config.toml
num_hidden_layers = 16
num_attention_heads = 3
num_key_value_heads = 3
head_dim = 64
vocab_size = 2565
norm_place = "pre"
qk_norm = false
attn_scale = 0.125
init = "normal"
init_std_qkv = 0.0361
init_std_up = 0.0361
optimizer = "muon"
final_lr_fraction = 0.0
Each number is 128 + 32 x the weight over its row's rms, rounded and kept within 0 to 255. Layers, rows and columns count from 0. The size above them is the row's rms in percent of the matrix's.

# layer 11 MLP gate, 768x192, rms 0.185, rows 291-325, columns 64-127
size [ 94  97 103  92 105 105 119 108  89 111  92 105 110  79 101  95  84 105 121 101 105  87 110  91  97 127  94 102 100  87 100  99  88  87 114]
[[169 112  99 126 118 112 147 148 110 158 108 119 166  76 162 137 171 127 171 119  82 180 111 103 154  92 136 185 113 101 146  86 148 151 184 117 108 122 154 166 112 135  92 166 134 187 199  90 133 155 147  64 128 135 132  68 152 133 130 132 153 193 177 114]
 [138 156 152 157 168 108 132 114 190  70 154 153 196 137 128  87 124 112 161  95 133 141 115 172 147 172 177 111  95 181 108 185  99 110 159 138 134 101 160  84 114 150 116 125 110 160 117 112  83  91 118 102 128 134 107 182  58 137 110 127 139  99 161 243]
 [ 76 146 134 125 109  92  70 135 138 119 218 122 102  73 177 145 120 128 191 148 165 106 140 109 121 188 146 156 142 144  71 171 168 106 135 119 153 127 146 125 106  88 124 125 161 157 124 182 157  99  79 139 145 167 142 161 169  48 127 134 119 145 150 115]
 [140 118 104  91 152  37 195  89 140 110 170 151 152 132  57 125 165 121 117 148 122 111 120 121 151 138  96 127 151 112 126  66  79 126 153 164 131 149 185 138 112  98  85 140 109 121 144 121 111 132  99 161  94 120 131  65 132 135 184 108 137 172 143 192]
 [110 145 164 112 127 128  59 113  90 134 117  83 110  96 117 101 126 183 145 197 112 151 126  57  89 131 148 114 145 110 141 129 160 103 197  90 151 193 164 123 172 111  38 137  92 137 164 111 172 152 113 160 133 149 141 101 139 121 173  73 172  67 152 115]
 [129 149 117  92 122 120 163 136  92 176 109 107  96 141 101 156 126 145  96 190 132  96 114 108 104 131 160 186 122 112 113 116 146 181 101 106  82 120 113 141 134 140 158 153 136 113 183 182 152  90 135 144 164 113 139 142 170 149 123 123 222 122 105 180]
 [134 166 145 118 113  91 130 159 115 150 111 193 163 123 133 140  79 106 129 170 160  65 165  95  84  92 156 172 110 152 103 178 195 135 131 170 149 140 170 166 136 123 118 104 133  40 196 140 160 142 149 116 156 122 104 117 122 133 128 161  98 147 145 137]
 [ 92 167 132  77 130 138 144  85 151 133 120 167 127 148  91 114 152 102 140 149  67 126 163  81 129 161 160  75 132 147 138 166 149 147 141 132 122 199 144 111 172  86 128  73 149 117 103 124 109  92 150  88 123 140 209 103 101  94 139 133 113 102 134  99]
 [ 82 138 108 127 125 133 148 108 177 163 159 137 153 101 110 163 170 140 129 127 132 126 159  88  69  90  61 139  85 116 136 142 162 133 158 118 124 103 100  93  93 140 169 116 131  90 144 140 112 185 131 146 162 139 143 141 122 143 185 125 160 161 143 129]
 [ 64 141 134 172 124 145 170  99  87 126 165 103 125 186 132  86  84 133 107 136 102 115 180 170 117 147  69 149 162 165 145  89 139  75 143 141 155 150  98 141 124  57 131  92  95  80 129 109 144  95 116  90 151 121 125 115 196 132 117 124 146 129 110 122]
 [ 93 123 127 114  97 157 139 119 104 139 110 168 176 181 116 159 138 107 138 116 128  90 106  89  97 164 136 153 113 183 164 125 194  98  65 162 109 162  85 126 120 132 106 143  90 156 122 184 204 171 154 142 174 121 131 178 114 181 127 126 141 165 152  55]
 [112 122 108 114 137  90 153 167 116 125 117 202 125  71 118 107 130  34 135 153 178 150 164 140  84 145 199 134 123 102 182 110  98  95 129 139 105 131 116 146 158  79 116 151 100 145 128  81 108 102 158 149 106 152 134 142 162 136 135 150 108 107 152 185]
 [125  97  64 180 152  96 103  74 104 158 130  91 105 161 133 151 174 100 148 142 163 136 149 157  93 125  93 132 113 114 132 125  99 175 143  56 137 161  38 124 227 126 148 158 114 163 170 129 136 164 137 105 124 155 129 160 159 145 111 117  90 108 165 173]
 [150 170 144 158  80 120 147 131 104 136 116 144  85 154 146 108 152  70 125  99 165 139 146 116 132 101 108 149  85 132 117 120 122 138 106  89 162 163 120 137 165 136 139 144 125 135 138 180  55 115 101 130 173 120 151 125 161 128 105  89 102 134 163  85]
 [133  96  70 156 131 106 108 113 124  91 104 138 141  95 157 180 148 126  66 132 141  92  57 127 137 160 177 131 192 147 142 115 199 119  58 133 119 147  85  97 103 109  88 157 125 170 155 101 137 118 163  91 123 124 144 131  86 198 175  96  93 132 111  59]
 [ 67 166 156 125 128 159  83 107  90 124 144 119 167 141 118  70 129 103  92 133 142 174 136  68  94 145  85  80 152 130 161 107 122 117 168 104 109  85 136 139 177  99 165 153 134  76 142 157 123 136 139 153 134 168 183 175 136 161 130  93 139 158 150 161]
 [129 122 118 151  95  97 163 149 155  97 119 114 102 125  83 155 136  92 131 115  80  92 122 141 118  70 138 105 146 154 143  68 114  99 110 139 110 153 109 133 108  94  96 131 154  83 160  60 115  97 128 158 190 187  75 173 155  61  44 151 155 139 174 115]
 [155 138  99 161 176 113 102 122 101  89 120 152 156 115 146 103 175 143 105 116 152  89 153 122 129 139 134 121 118 146 183 145 142 120 161 142 101 135 143 142 101 163 129  80  58  99 170 144 181  84 131 114 162 135 154 110 151 122  84 124 140 160 124  65]
 [193 101 134 156 102 100 103  59 122 132 121 147 196  90 153  94 105 126 143 105 100  91 142 139  99 193  84 193 145 105 156 100 136 137 131 126  61  95 140 178 108 105  82 153 149 150 163 162 129 113 101 115 147  95 139  75 124 181 127 180 161 170 168 130]
 [119  85 154 107 156  91 107 132  85 130 138 210  76 120 172 123 156 147 167 104  97 160 108 147 192 142 192 125 140  93 132  89 163 114 162  91 114 115 164 135 135  92  78 120 107 206  88 128 102  80 112 108 154 164 179 140  91  88 125 108 166 181 124 138]
 [136 131  85 111 131 145 177 150  89 153  67  92 112 104  68  87 120 146 120 114 128 163  65 145 170 174 125 148 143 138 169 105 107 116  98 147  78 100  94 117 140  94 167 135  69  77 123 135 125 154 137  83  82 119 133 125 129 129 141  85  53 157 137 130]
 [138 141  83  76 135 116 120 125  89 185 128  88  94 122 135 162 102 133  92 132 125 107 112 123 199 132 133 113  80 100 148 165  87 176  80 139  93 124 178 114 149  58 200  91 104 154 135 164 174 167 115 106 170 142 106  92 175 124 160 121 186 212 154 118]
 [147  87 120 106 112  90  85 112 144  90 138  53 114  68 132 120 164 140 118 159 124 114 157 209 138 134 136 126 154 153 162 142 180 145 151 121 162 166 129 114 139 136 155 137  85  86 184 181 179  69 127  91 136  57 107 100 121 120 153 104 101 163 105 131]
 [172  82 116 102 134 108 150 190 131 100 171 124 116 138 131 156 141 113 184 143 117 130 190  98 146 162  71  71  95 174 183 156 118 167 150  94 187 137  86  92  90 146 117 125 164 147 126  99 152 113  72 102 145 190 145 139 134 130  76  98 149  84  65 183]
 [126 121 106 138 106  83 105 138 129 168 122  82 101 104 148  74 172 143 172  90 188 141 124  84 147 184  87  98 145  93 143  92 130 173 163 159 103 110 142 130 145 120 128 129  97 123  97 123 172 121 148  93 159 143 138 138 130 104 150 113 133 166 104 134]
 [ 91 102  70 152 201 109 170 174 132 102 134 168 103 161 115 140 135 112 157  63 153 117 105 163 151 131 127 140 146 111  87 123 134 108 125  99  52 103 131 135 107 146 170 143 100 136 143 113  86 159 130 132  90 189 113 147 138 107 111 159  77 101 107  95]
 [161 198 193 129 147 162 147 126 152 118 195 132 158 119 129 110 104  95 159 165 101 138 173 110  69  96 171 191 151 145 121 125 117  78 151 132  92 143 147 159 135  58  92 170  67  97 124 170 181 122  53 125 152 161 117 121 124  98 156  93  76 159  98 142]
 [ 83 154 138 112 167 129 133 108 109 117 151 172 169 115 170 158 125  95 140  93 151 111  81 133  91 147 124 122 144 163 155 148 137 132 174  62 115 133 203 105 136 109 154 171 110 119 120 123 143 180  82  89 166 115  97 181 133 151 124 145 114 108 157 151]
 [126 161 178 152 134 129  56 133 115  79 107 147 133 104  68  78 163 160 119 197 120 121 147 149 128 151 139 133 191 129 126 162 118 112 166 104 128 140 133 156 136 128 158 121 166 126 147 113 129 169 111 177  84  94 108 128 134  91  63 116 132 102 155 179]
 [127  85  88 112  85 116 127 115  83 185 130  98 217 160 132 105 120 141 165 123 169 127 107 100 129 202  87 135  90 167 154  70 169  69 144 154 151 136 163  96 137 115 120 130 109 115 128 102  78 139 137 130 122 119 102 110 136  94 129 133 115 188  95  75]
 [175 110 152 140  92 175 101  56 148 119 104 115 146 141 124 118 179  94 150 156 178 152 115 141 157 174 151 177  94 135 153 100  93 122 100  89 154  48 135 100 133 107 129 121  54  94 102 142  62 145  78 148 167 151 111 176 131 156  99 115 140 169 155 107]
 [151 126 148 170 104 225 168 158  95 130 117 136 132 113 102 148 133 148 167 139 125  66 107 169 139 147 146  99 126 172  83 150 124 125 150 109 135 123 112 121 108  95 159 130  90 115 128 196 116  83 131 107  85 132 123 160 156  63 171 115 121  51  77  85]
 [153 118  63 140 139  99 140 110 197 164  66 153 157  94 170  78 123 142 187 121 134 116 119 156 139 119 121  89 110 130 138  89 148 185 106 142  96 168 124 120  86 109 138 162 157 122  91 116 119 158 141 147 129 139 117 126 124 142 110 119 142  94 151  70]
 [ 82 101  78 149 120 127  87 112 161  96 119 117  94  77 116 130  94  55 155 174 163 134 118 104 110 127 129 144 115 110 150  93  73  58 115 104 140 145  83  85 162 137  98 157 161 145 116 103 194 140 118 135  86 176  89 113 135 152 187 148  90  59 109 118]
 [157 160 126 172 140 120 130 128 111 145 145  96 239 126 143 192 162 162 139 117  84  89 157 121  94  92 143 193 156  87  79 116 140 168 100 140 156 114  92 145  99 155 124 127 142 116 162 129 112 111 139 158  85 107 114  82 142 151 141 160 109 184 136 120]]
# layer 11 MLP up, 768x192, rms 0.181, rows 291-325, columns 64-127
size [ 99  95 102  98 101 101 108 112  97 114  72  95  98  91 101  96  86 104 119 103 104  92 111  88  99 114  93 101 100  85  91  99  83  89 111]
[[182 125 167 158 145 102 136 132 214 129 123 147 117 149  88 101  82  88 179 138  73 153 176 145 109 131 128  97 119 154 108 160 158  68  54 115 131 156 131 181 114 150 150 126 132  86  96 119 145 105 123 173 169 101 113 154  87 136 163  86  94 106 123  92]
 [150  91 141  77 109  92 106 140 136 153  84 164 141  80 108  90  80 102 129 189  50  90  82 126 123 147 131 137  45 176  93 181 162 131 144 152 138 158 119 107 119  90  87 120 136 123 108  93 133 165 114 127 127 156  33 173 137 132 203 126 147  89 153 112]
 [ 99 108 133  86 147  78  80 142 153 143 157 144  82 140  90  97 144 166  89 116  93 129 186 161 209 185 121 142 160 149 148  75 126 150 111 202 153 174 164 146  87 172  96 145 147 141 159 144 127 112 111 158 160 121 126 170 143 100 107  92  90 140 129  84]
 [112 137 126 120 177 127  78 115 154 119  97  77 112 151 144 129 123 141 171 178 139 124 133 121 115 166  93 171 161 126  95  95 125 142 105 117 128  98 163 156 113 140 160  79 207 137 106 155 206  84 153 169 129 100 129 103 114 128 136  88 106 144  76  85]
 [110 161 107 154 130  93  90 103 131 147 116 180  89 151 105 152 201 102 119 132  90 137  74 147 196 147 139 132 149  94 120 135 121 132 136 119 112 103  85 139 164 143 215  93 205 147  61 117 144 107 155 151 106 165 111 120 144 175 137 107  41 141 150 132]
 [122 163 177 149 162  64 195 155 197 121 111 127  85 113 163  96 137 152 145 158  89 109 107 110 164  86 135 174 139 130 157 160 135 142 115  72 151 149 140 130 124 179 153 156 142 100 197 123 171 123 177 165 157 164  93 147 158 120 106 147 189 126 127 140]
 [125 119 144  91 206 142 141 114 136 121 122 145 115 144 119 145 176 117 165 142 108  93 148 169 147 149 150 107 151 132 197 136 154 198 114 122 156  83 127  61 179 127  69 101 125  89 138 114 159 104 139 103 117  96 111 186 150 133  78 191 170 147 132 105]
 [172  94  88 130  98  83  86 149 119 136 171 121 155  77 111 113 129 181 133 137 151 125  92 166 128  73 103 171 225  54 122 163 115 146 145 106 105 118 166 136 112  85 150 161 146 141 122 113  89 133 163 103 129 163 123 129 111 159 137 137 109 160 158 186]
 [178 134 113  87 123 137  92  72 116  83 138 101 156 120 163 109  74 143 188 146 112  90 100 200 194 128 146 156 110 190 116 118 155 170 116 139 132 144 153 162  90 107  81  82 110 159 164 122 129 155 117 106 124 117 129 157 159 142  67 146 116 198 103 199]
 [157 146 169 125 113 173 108 148  71 112 110 133 182 121 120 111 104 145 115 119  95 150 157 103 106 123 171  87 143 105 135  80 172  85 113 120 160  85  76 143 158 152  95 165 143 146 164  98 188 172 127 147  73  86  97  82 118  77 103 180 180 142 121  81]
 [ 60 181 169  81 135 123 141 151 135 114 146 163 169 135 153 159 156  91 102  99 137  83  83 101 153 161  78 185 170 174 149 144 187 110 107 139 141 125  97 125 120 141  48  96  92  50 130 215 171 130 144 113 105 140 130 153  84 149 116 120 136 185 149  98]
 [125  84 169 119 143 111 149  98 125 157  59 106 128 137  56 151  98  83 191 159 169 151 163  88 156 145 132  85 142  70 100 122 123 100 105 110 132  93 153 100 148 147 173 190 116 129 100 130 138 128 143  52 142 107  88 155 166 109 141 152 150 132 185  76]
 [151 141 110 129 111 158  93 157 150 145 158  84  56 139 112  85 128 137 142 140 113  95 127 170  70 143 212 130  59 122 143 119 166 117  69  98 123 204  98 163 144 128 144 185  87 128 131 101 117  91 157 202 181 152 158 124 140 150 132  97 172 156 135 150]
 [145 149 116  50 140 137 102 131 236 140 148 146 132 128  54 139 114 173 137 137 142  79 140 163  89  61 143 147 110 130 213 129  63 120 144 162 112  49 136 149 131 137 142  90 142  99  78 173 115 157 101 165 111 120 149 113  99 100  62 108 162 108 151 101]
 [105 152  60 121 129 143  64 236 138 161 111 155 150 147 149 116 137 159 159 174 176 116 106  93 163 118 136 145 166 135 183  88 128 120 108  59  94 104 123 122 123  44 137  84 131 142 172 187 133 149 130 171 141  91 163 137 124 151 171 114 149  94 142 125]
 [117 102 181 169 145 129 117 145  97  92  81 141 130  99 122 183 141 111 126 164 181 166 146 197  48 117 119  57 172 144 142 110 127 110 132 111 120 150  94  66 103 166  78 104 112 136 113 105 143 179 109 151 126 124 185 118 178  83 181  95 111 103  61 150]
 [170 174 146 101  95 172 182 126  68 131 134 146 186 132 132  89 115 100 129 110  87 151  99 124 146 158 183 138 107 141 109  83  45 132 162 105 105 110 144 148 146  65  77 115 118 144 108 128 114 107 109  85 141 119 169 101 127 123 132  88 149 119 112  86]
 [139 134  98 146  84  79 114  78  99 134  69 135 127 111 115 142 175 131 132  95 129 134 165 105 110  92 197 133 107 130 189  41 145 108 170  71 139 138 127 105  57 130 115 128 162  72 146 143 146 101 146 142 135 128 109 165 118 165 111  88 105  84 105 136]
 [ 58 114 107  89 143 220 135 123 113 138  99  87 124 137 114 144 114 129 127 146 141 148 148 146 159  91  80 139 113 112 181  71 154 139 127 109 122 156 123 120 107 104 149 103 147  96 150 105 137 136 145 123 124  95 150 160  86 188 179  47 116  75 106 158]
 [135 141 109 109 127  86 135 168 110 122 161 111 100 169  97  92 112 140 159 132  53  97  96 121 179 132 213 132 163 130 187 145 131  83 166 121 149 113 162 155 102 150 110 175 158  90 106 131 124  77 154  60 145 109 131 114 109 172 148 146 148 123  98 129]
 [114 156 126 101  71 205 186 121  89 112 110 196 116 126 150  99 115 176 125 134 169  93 116 132 134 158 131 149 128 108 104  46  99  54 206 163 138 149 140 210 170 139  82 130 119 160 124 123 131 144  81 127 102  67 105  79  99 143 135  84 172 154 183  76]
 [ 99 170 160 108 127 141 191  77 112  93 113 142 140 161 121  49 116  56 103 123 142 109 113 117  95 113 125 173 125 151 112  89 126  99 158 111 120 139  89 101  99 135 120 124 139  71 173 186  64 149 102 117 142 128 126  58 133 120 182 122 127  56  95 127]
 [129  45 119 176 147  54 137 159 166  83  68 109 121 163 120 141 139 129 151  81 110 145 124  77 169 155 144 128 139 154 127 123 117 144 124 114 148  96 139  58 130 152 188 120 101 189 101 152 151 152 152  63 114 147  89 136  95 153 144 177 118 116 197  47]
 [ 70  92 145  65  98 161 116 113 125 109 129 108 133 107 136  94 140 107 182 107 158 175 161 144 101 114  57  83 151 128 167 154 156 149  86 203 117 116  84  82  73  96 168 138 165 105 181 166 136 145 160 122 138 106 105 113 202 140 174  99 114 189 114 105]
 [155 115  79  77 131  67 149 147 170 108 103  95  64 156 145 140  83  85 140 123 117 159 117 148 182  70 147 130 164 229  39 134  84 125 155 110 174 129 111 171 126 109 139 145 111 115 113 154 130 153 154 177 153 115 149 111 115 131 188 134  75 125 106 102]
 [113  68 113 103 164 125 146 149 137  90 143 113 122 151 162 124 113 147 120 133  87 113 107 178 142 172 109 129 138  93 110 160 134 199 138  99 131 149 142 151 121 170 112 103 100 113 154 105  86 128 192  75  78  98 157 146 102 111  80 136  55 100 133  93]
 [ 72 156  87 101 200 136 138 146 127 142 144 153 179 168  92 136 161 110 130 101 126 115 101 128 176 150 132  70  73 113 133 142 131 151 103 146  84 103 122  90 151 162 161 141 210 142 152 110  80 144 200 120 158 105 149 165 140 173 129 141 133 130  81 132]
 [130 125 123 139 111  75 123 169 147 106 115 128  95  98 151 141 151 139 155 127 174  49 103 126 122 157  96 138 123 127 132 130 112 125 149  98 135  83 132 164 120  56 151 151 201 136 107 151 130 174 129  79 180 118 163 134 134 160  91  97 121  86 125 168]
 [169 139 157 141 236 141 137 111 150 112 115  99 147 182 110 135 124 132 135 160  92 105 140  55  81 135  69 116 210 200 140  88  96 122  79 152 105 158 144 108 107 117 171 125 134 116 188 104 182 215 162 166 145 181 108 127 118 144  97 116 108 163 161 168]
 [134 152 146  82 157 130 192  98 195 108  55 152 103 125 139 166 121  78  90 149 106 102 123 100 139 137 112 110 136 136 124 141  66 131 152  97  84 157  95 163 102  96 151  68 132  88 121 161 110 157 117 149 138 158 161 113 121 127  81 181 144 134 107 175]
 [ 93 143 127 143 165 148 117 144 152 164  77 163 157 188 153 196 110 108 131 136 109  96 121 113  93 115 140 150  88 104 173 190 140 105 137 126 152 109 167  81 163 185 149 124  93  32 130 104  95 118 109 220 163 110  96 141 150 137 133 107 126  94 128 109]
 [177 129 186 107  82 123 100 111 108 140 174 103 157 165 164 113 116 152 122 149 140 108 115  99  83  89 139 123 127  98 124 140  94 152 145 148  73 117  92 119 145 126 110 161 105 125  67 182 182 128 152 115 149 160 121  85 114 126  77 135 166 143 149 188]
 [106 132  72 100  94 144 102 154 146  82 117  91  77 191 200 173 105 142  99 135 106 109  86 169 159 170 109 141 146 107 155 114 115 102  99 128 138 131 143  84 167 117 132 144 104  69 184 133 119  92 128 143  93 119 107 144 124  64  98 147 148  40 118 136]
 [ 88 135 170 117 165 158 109 192 155 185 149 142 178 139 114  79 119  97 119 105 148 108 141 130 107 115 139 132 121 151 152 149  93 100  83 120 174 150 116 147 129 146  70 140 134 185  76 151  72  59 107 158 157 111 122 135  91 135 177 184 141 100  87  99]
 [ 97 158  88 168 221 101 113 113 120 103  75 147 113 133  92 151 139 123 140 160 167 112  76 137 117 184 142  78 137 157 120 160  78 119 111 121 107 164 125 122 163 107 123 129 122  91  98 140 105 146  88 126 112 186 156 166 176 103 118 110  97 120 120 158]]
# layer 11 MLP down (transposed), 768x192, rms 0.0442, rows 291-325, columns 64-127
size [ 99  94 114  94 103 102 110 102 100 107  92 103 102  88 102 100  88 108 113  98 102  91 112  89  97 119  92 100 102 107 100  94  84  93 108]
[[141 157 117  75 108 146 103 155 101 102  88 113 133 140 165 180  54 117 121 130 117  82 119 143 117 135  94 100  80 127  81  93  89  54 122  98 143 129  98 174 140  70  93 149 150 126 166 138  82 110 115 104 126 184 170 164  66 113 157  82  92  83 116 145]
 [168 115 123  71 113 156 147 123  90 119 111 106 122 133 111  79 135 167  88 141  65 119 171  94 113 146 185 115 140  32 140  99 115 104 139 120 112  65 120 149 153 163 121 116 112  78 100 133 145 129 181  98 126  81 102 113 175 141 126 131 117 116  61 126]
 [116 118 130  96 151 128 116 154 124 133 168 121 151  93 118  92 101 108 151 144 159 137 126 140 164 129  98 120  67  91 118 156 150 102 148 114 150 101 132 119 112 133 126 132 152 121 126 106 162  67 102  79  76 124 161 169  82 142 147 132 179 130  81 152]
 [ 79 168  97 132  81 179 185  94 159 115  91 124 143 139 117  98 138 123 112 111 112 139 112 147  95 127 166 125 139 128 170  79 106  18 122 141 117 119 117 148 116 143  70  96 122 113 186 123 130 102 116  89 155 112 116 130 114  67 115 132 101 133 159 123]
 [ 94 132 123  97 140 133 139 155  79 132  97  66 123 137  87 112 206 132 126 186  86 112 161  44  84  82  53 153 128 131 164 125  81 202 120  72 102 169 128 134 116 138 105 100 160 165 166  92 123 100 143 174 102 161  75 136 177 153 106 154 132  89 100 111]
 [128 135  63  92 130 142 128 191 157 157 107 154 156  93  91 195 165 139 201 118 134 122 158 166 106 160 167 119 123  70 109 189 130 152 179 116 123 110 107 121 117 122 117 174  97  99  85 153 124 143 130 139 142 161 126 108 162 151  99 160 128 129 106 135]
 [149 145 110  75  90 105 124 185 203 153 118 195 133  74 118  97 147 124 113 130 111 117 167  60 139 133 112 108 143 192 161 126 144  99  88 139 166  75 148  85 189  74 104  66  86  98 130 131 142 156 174 130 100 127 132 144 131 142  66 142 143 160 120 176]
 [138 168  81  99  17 125 126 144 149  98 130  91 161 106 120 135  99 133 110 127 153  49 129 158  89 122 190  90 165 153  99 170 173 167 109 109 124 173 168  70 163 180  94 168 100 129  94 111 153 185 119  92 119 137 173 104 110 152 128  79 104 132 110 123]
 [158 166  86 138 121 194 126  95 120 115 175 169  74 137  76 111 179 139 150 115 147 123 120 131  99  96 118  86 117 159 146 155 168 127 167 152 157 141 155 117 111 147  87 129  76 143 192 184 176 115 121 128 141 156 181 140 169 103 148 166 110 114 116 121]
 [ 87 130  45 113 147 121 160 104 185  63 131  84 142 206 102  58 130  90  85 201 158  89 114 120 194 121  72  80 148  80  99 139 124 168 134 171  83 131 115 155 145  45 141 116 119  74 120  97  91 127  97 170 108 135  68  54 134 168 109 116 143  87  98 169]
 [166 206 115 102 208 138 106 131  57  73 146 204 148  68  85 113  92 150 169 137  99  44 143 105 120 126  88  72 206 142  92 118 122 105 125 110  98 139 157  64 138 105 113  95 132 119 122 119 135 119  80  91 134 118  90 166 135 117 114 101 138 159  68 172]
 [ 88 153 126 127 135 155 211 146 118 141 141 115 101  86 153 222 104 160 109 138  99 122 169 142 114  79 101  74  75 101 117 139 154 173 117  92  84  74 144 106 148  94 185 159 142 144 117 186  93  97 148  86 155 123 125 141  94 107  38 101 119  95 150  91]
 [136 154  98 113 130 129  82 132 122  84 158 151 138  62 112 107  99 104 132 190 152 142 136 171 133 162 112 153  83 123 120 175  80 167 149  74 119 147 103 139 139 107 190 144 139 138  99 142 155  70 152 167 128 123 150 202 161 125 169 126 134 135 119 119]
 [125 123 155 150  52 136 111 175  75 124 108 132 156 120 203  81 137  78 152 115 100 168 145 119 161 162 112  98 175 128 153 141 102 134 110 135 152 143 152 128 168 155 121 173 106  56 189 135 139 100 171 129 143 107 112 124 159 133 176 134 106 196 162 167]
 [107 138 139 111 118 130 186  93 110 113 128 144 164 150 114 138  58 120 120 130 130 113 114 138 160 182  89 170 127 163 118 121 159 154 116 104 119 107  99 142 144  85 110  82 109 142 156 130 136 174 140 134  88  73  92 131  75 126 132 136  78 117 124  62]
 [181 101 171 131 139 132 189 134  99 132 161 172  98 138 145 131 145 124 115 113 150  99 127 150 102 105 175 124 117  93  95 117 167 167 136 158  55 113 111  96 149 101 131 124 159  80 144 139 154 120 134 149 125 157  92  66  75 130 130  93 143 103 125 115]
 [166 118 136  65 114 190 131 109 182 101 116 124  95 129  90 112 128 147 141 190 168 119 111  82  80 123 135 146 118 104 163 103 188 146 118 104  74  93  98 126 153 114 176 136 163 121 132 122 110 133 119 117 138 145  80  96  62 165  86 155 156  85 118 163]
 [103 111  64 104  74  74 132 123 109 107 146 129  81 109 148 157 148 156 167  88  87 132 162 143 125 142 125 107 178  87 134 122 139 156 109 190 102 162 126  79 141  97 139  85 170 112 160 126  79 107 176 133 103 115 121 123 114 168 180 156 147 131 111 161]
 [123 141 109  91 130 176 118 161 140 134 230 146 162 146 134  74  82 152 119 131 151 144 183  97  32 105 103 163 114  92 155  52 144 103 122  70  81 131 117 149 131 116 129 108 152 146 115 126 184  94 194  72 109 156 134 180 126 161 137 153 140 136 178 147]
 [ 72 153 123 142 100 156 154  91 128 115  96 119 178 109 111 142  97  71 101  86 163 126 155 131 118 164 132  95 112 138 110 148 145 187 115 158 121 121 125 119 166 121 119 143 116 110 135 119 159 153  81 121 116 161 137 134  73 182 144 120 141  67 195 147]
 [ 88 125  55 104  84 112 145 127 120 157  96 122  75 153 156 146 116 151 145 162 146 130 168  86 111 102  76  99 108  83 132 156  80 112 102 124 135 199 103  75 167 131 151 146 101  79 165 105 139 154 141 109 126 130 118 156 152 108  99 182 137 153 107 120]
 [132 113 100 127  75  71  74 146 117 183 180 116 136 111 117 133 181 146 123 158 154 105 139 162  74 146 150 157 141 108 119 152 177 112 111  64 139 123  71  72  90 162  93  90 117 208 122 121 106 102 193 110 103 106 122 203  96 141 156 177 134 119 119 131]
 [174 148 111 150  78 174  64 173 177 163 117 128 145 140  91 171 134 124 150  90 169 125 132 103 144  83  99  83 155 197 169  93 138 142 146 111 145  85 132 186 171 142 155 108 125 181 137 176  82 173 146 128  88  96 146 160 123 109 140 201 138  74 129 134]
 [ 85 111 148 121 123 137  76 101 151 120 103 191  92 175 151 100  70  86 120 119 134 132 122 134 131 144 137  81 150 110 160 154  84 165  84 113 125 189 124 183 216 145 132 119 151 186 171 151 182 125 125  95 127 129 149  84  90 130  84 121 165  86 119 187]
 [ 89 178 152 130  89 137 146 141 151  97  90  99  85 167  78 127 132 154 126 128 108 156 128 188  97 121 109  84 155 144 142 112 147 144 130 115 134 148 122 129  70 113 117 163 117 117 146 142 138 140 144 129 144 118 123 108 162 137 156 197 150 184 167 148]
 [ 59  88  54 143 153 135 162 142 125  62 133 131 126 146 117 102 141 175  77  81 121 103 110 154 162 147  45 139  99  77 130  78  91 124  96 162 147 153 172 147 154 124 131 148 118 101 112 144 127 140 136  80 110 156 117 130  80 130  92  94 115 104 126 121]
 [154 112 127 145 154 135 111 118 154 153 178 108 121 168 155 158  93 124 156 168 119  97  65 152 155 103 152 121 163 144  71  88 128  90 184 100 167 162 177 158 149 125 111 137  70 185 194  64 145 160 151 177 171  95 154 141 127  92 170 154  81 148 126 134]
 [110  83 174 117 117 129 125  98  70  93 137 139 132 111 155  94 132  40 146 142 142 170 149 127  45 127 109 138 147 130 131 117 196  99 181  77 127  68 129  32 143 131 151 119 109 132 180 167 136 149 145 115 205 121 155 163 146 118 151 142 122 125 131 132]
 [131 149 189 200  97 172 169 158  80 107  97 151 137 142  88  71  99  68 133 148 134 115 154  91 114 133 138 129 122 131 104 104 115  80 152 141 154  90  58  81 138  74 150 169 117 142  80 120 124 110 128 131  69  58 167 116 117 160  89 105 166 139 132 135]
 [161 117  73 140 139 116 111 139  34 124 169 149 162 166  92 107  94 181 155  66 179 174  92 165 116 177 127 132  93 119 106 121 122 107  70 149 140 161 177  42 152 119 139 130 102  55 138 114 105  93 136 137 111 112  82 136  96 106 135  50 100 104  97 107]
 [169  79 157  91 136 131 118 135 121 142  89 124  84 184 122  66 135 152 101 117 122 141 129 120  88 156 123  87 129  96 138 125 127  76 133 100 160 157 142 201 157  89 199  90  83 113 125 183 169 147 150 119 114 100 138 189  75 122  97 117  91 157  40 182]
 [197 116  63 153 145 111  91 111 102 134  68  96 185  93 141 126 134 139  86  97 143 129 102  97 199 129 104 142  96 129 133 131 124 176  78 110 129 151 169 113  86 110  58 110 120  96 154 121 174  99 136 163 168  84 100 103 141 171 139 132  96 101 107 109]
 [ 88  70 179 167  94 116 126  88  99 102 157  66 151  87 137  95 178  91 156 195 191  80 114 133 120 148 136 124 129 141 102 116 168 116 127 135 151 174 180  81 111 131 163 125  73 158 141  83 138 133 145 141 113  72 123 125 175 101 117 137 133 170 111 140]
 [117 110 158 169 107  65 142 197  48 117 108 210 134 138 120 142  92 170  95  62 143 139  88 118 109 128 115 117 147 179 101 110 180 189 102 139 116  88 173 147  95 133 145 154  66  56 130 149  94 118 146 113 104 113 145 209 176 124  73  65 116  84 116 135]
 [ 88 133 106 120 140 132 174 150  93 137 119 135 108 118 127 144  88 181 100 126 177 161  53 134 165 112  86 104 138 138 133 151 118 120 118 107 130  81 144  95 222 111 156 164  74 126 128  66 122 110 170 134 144  87 137 177  82 127 106 109 164 112 125  93]]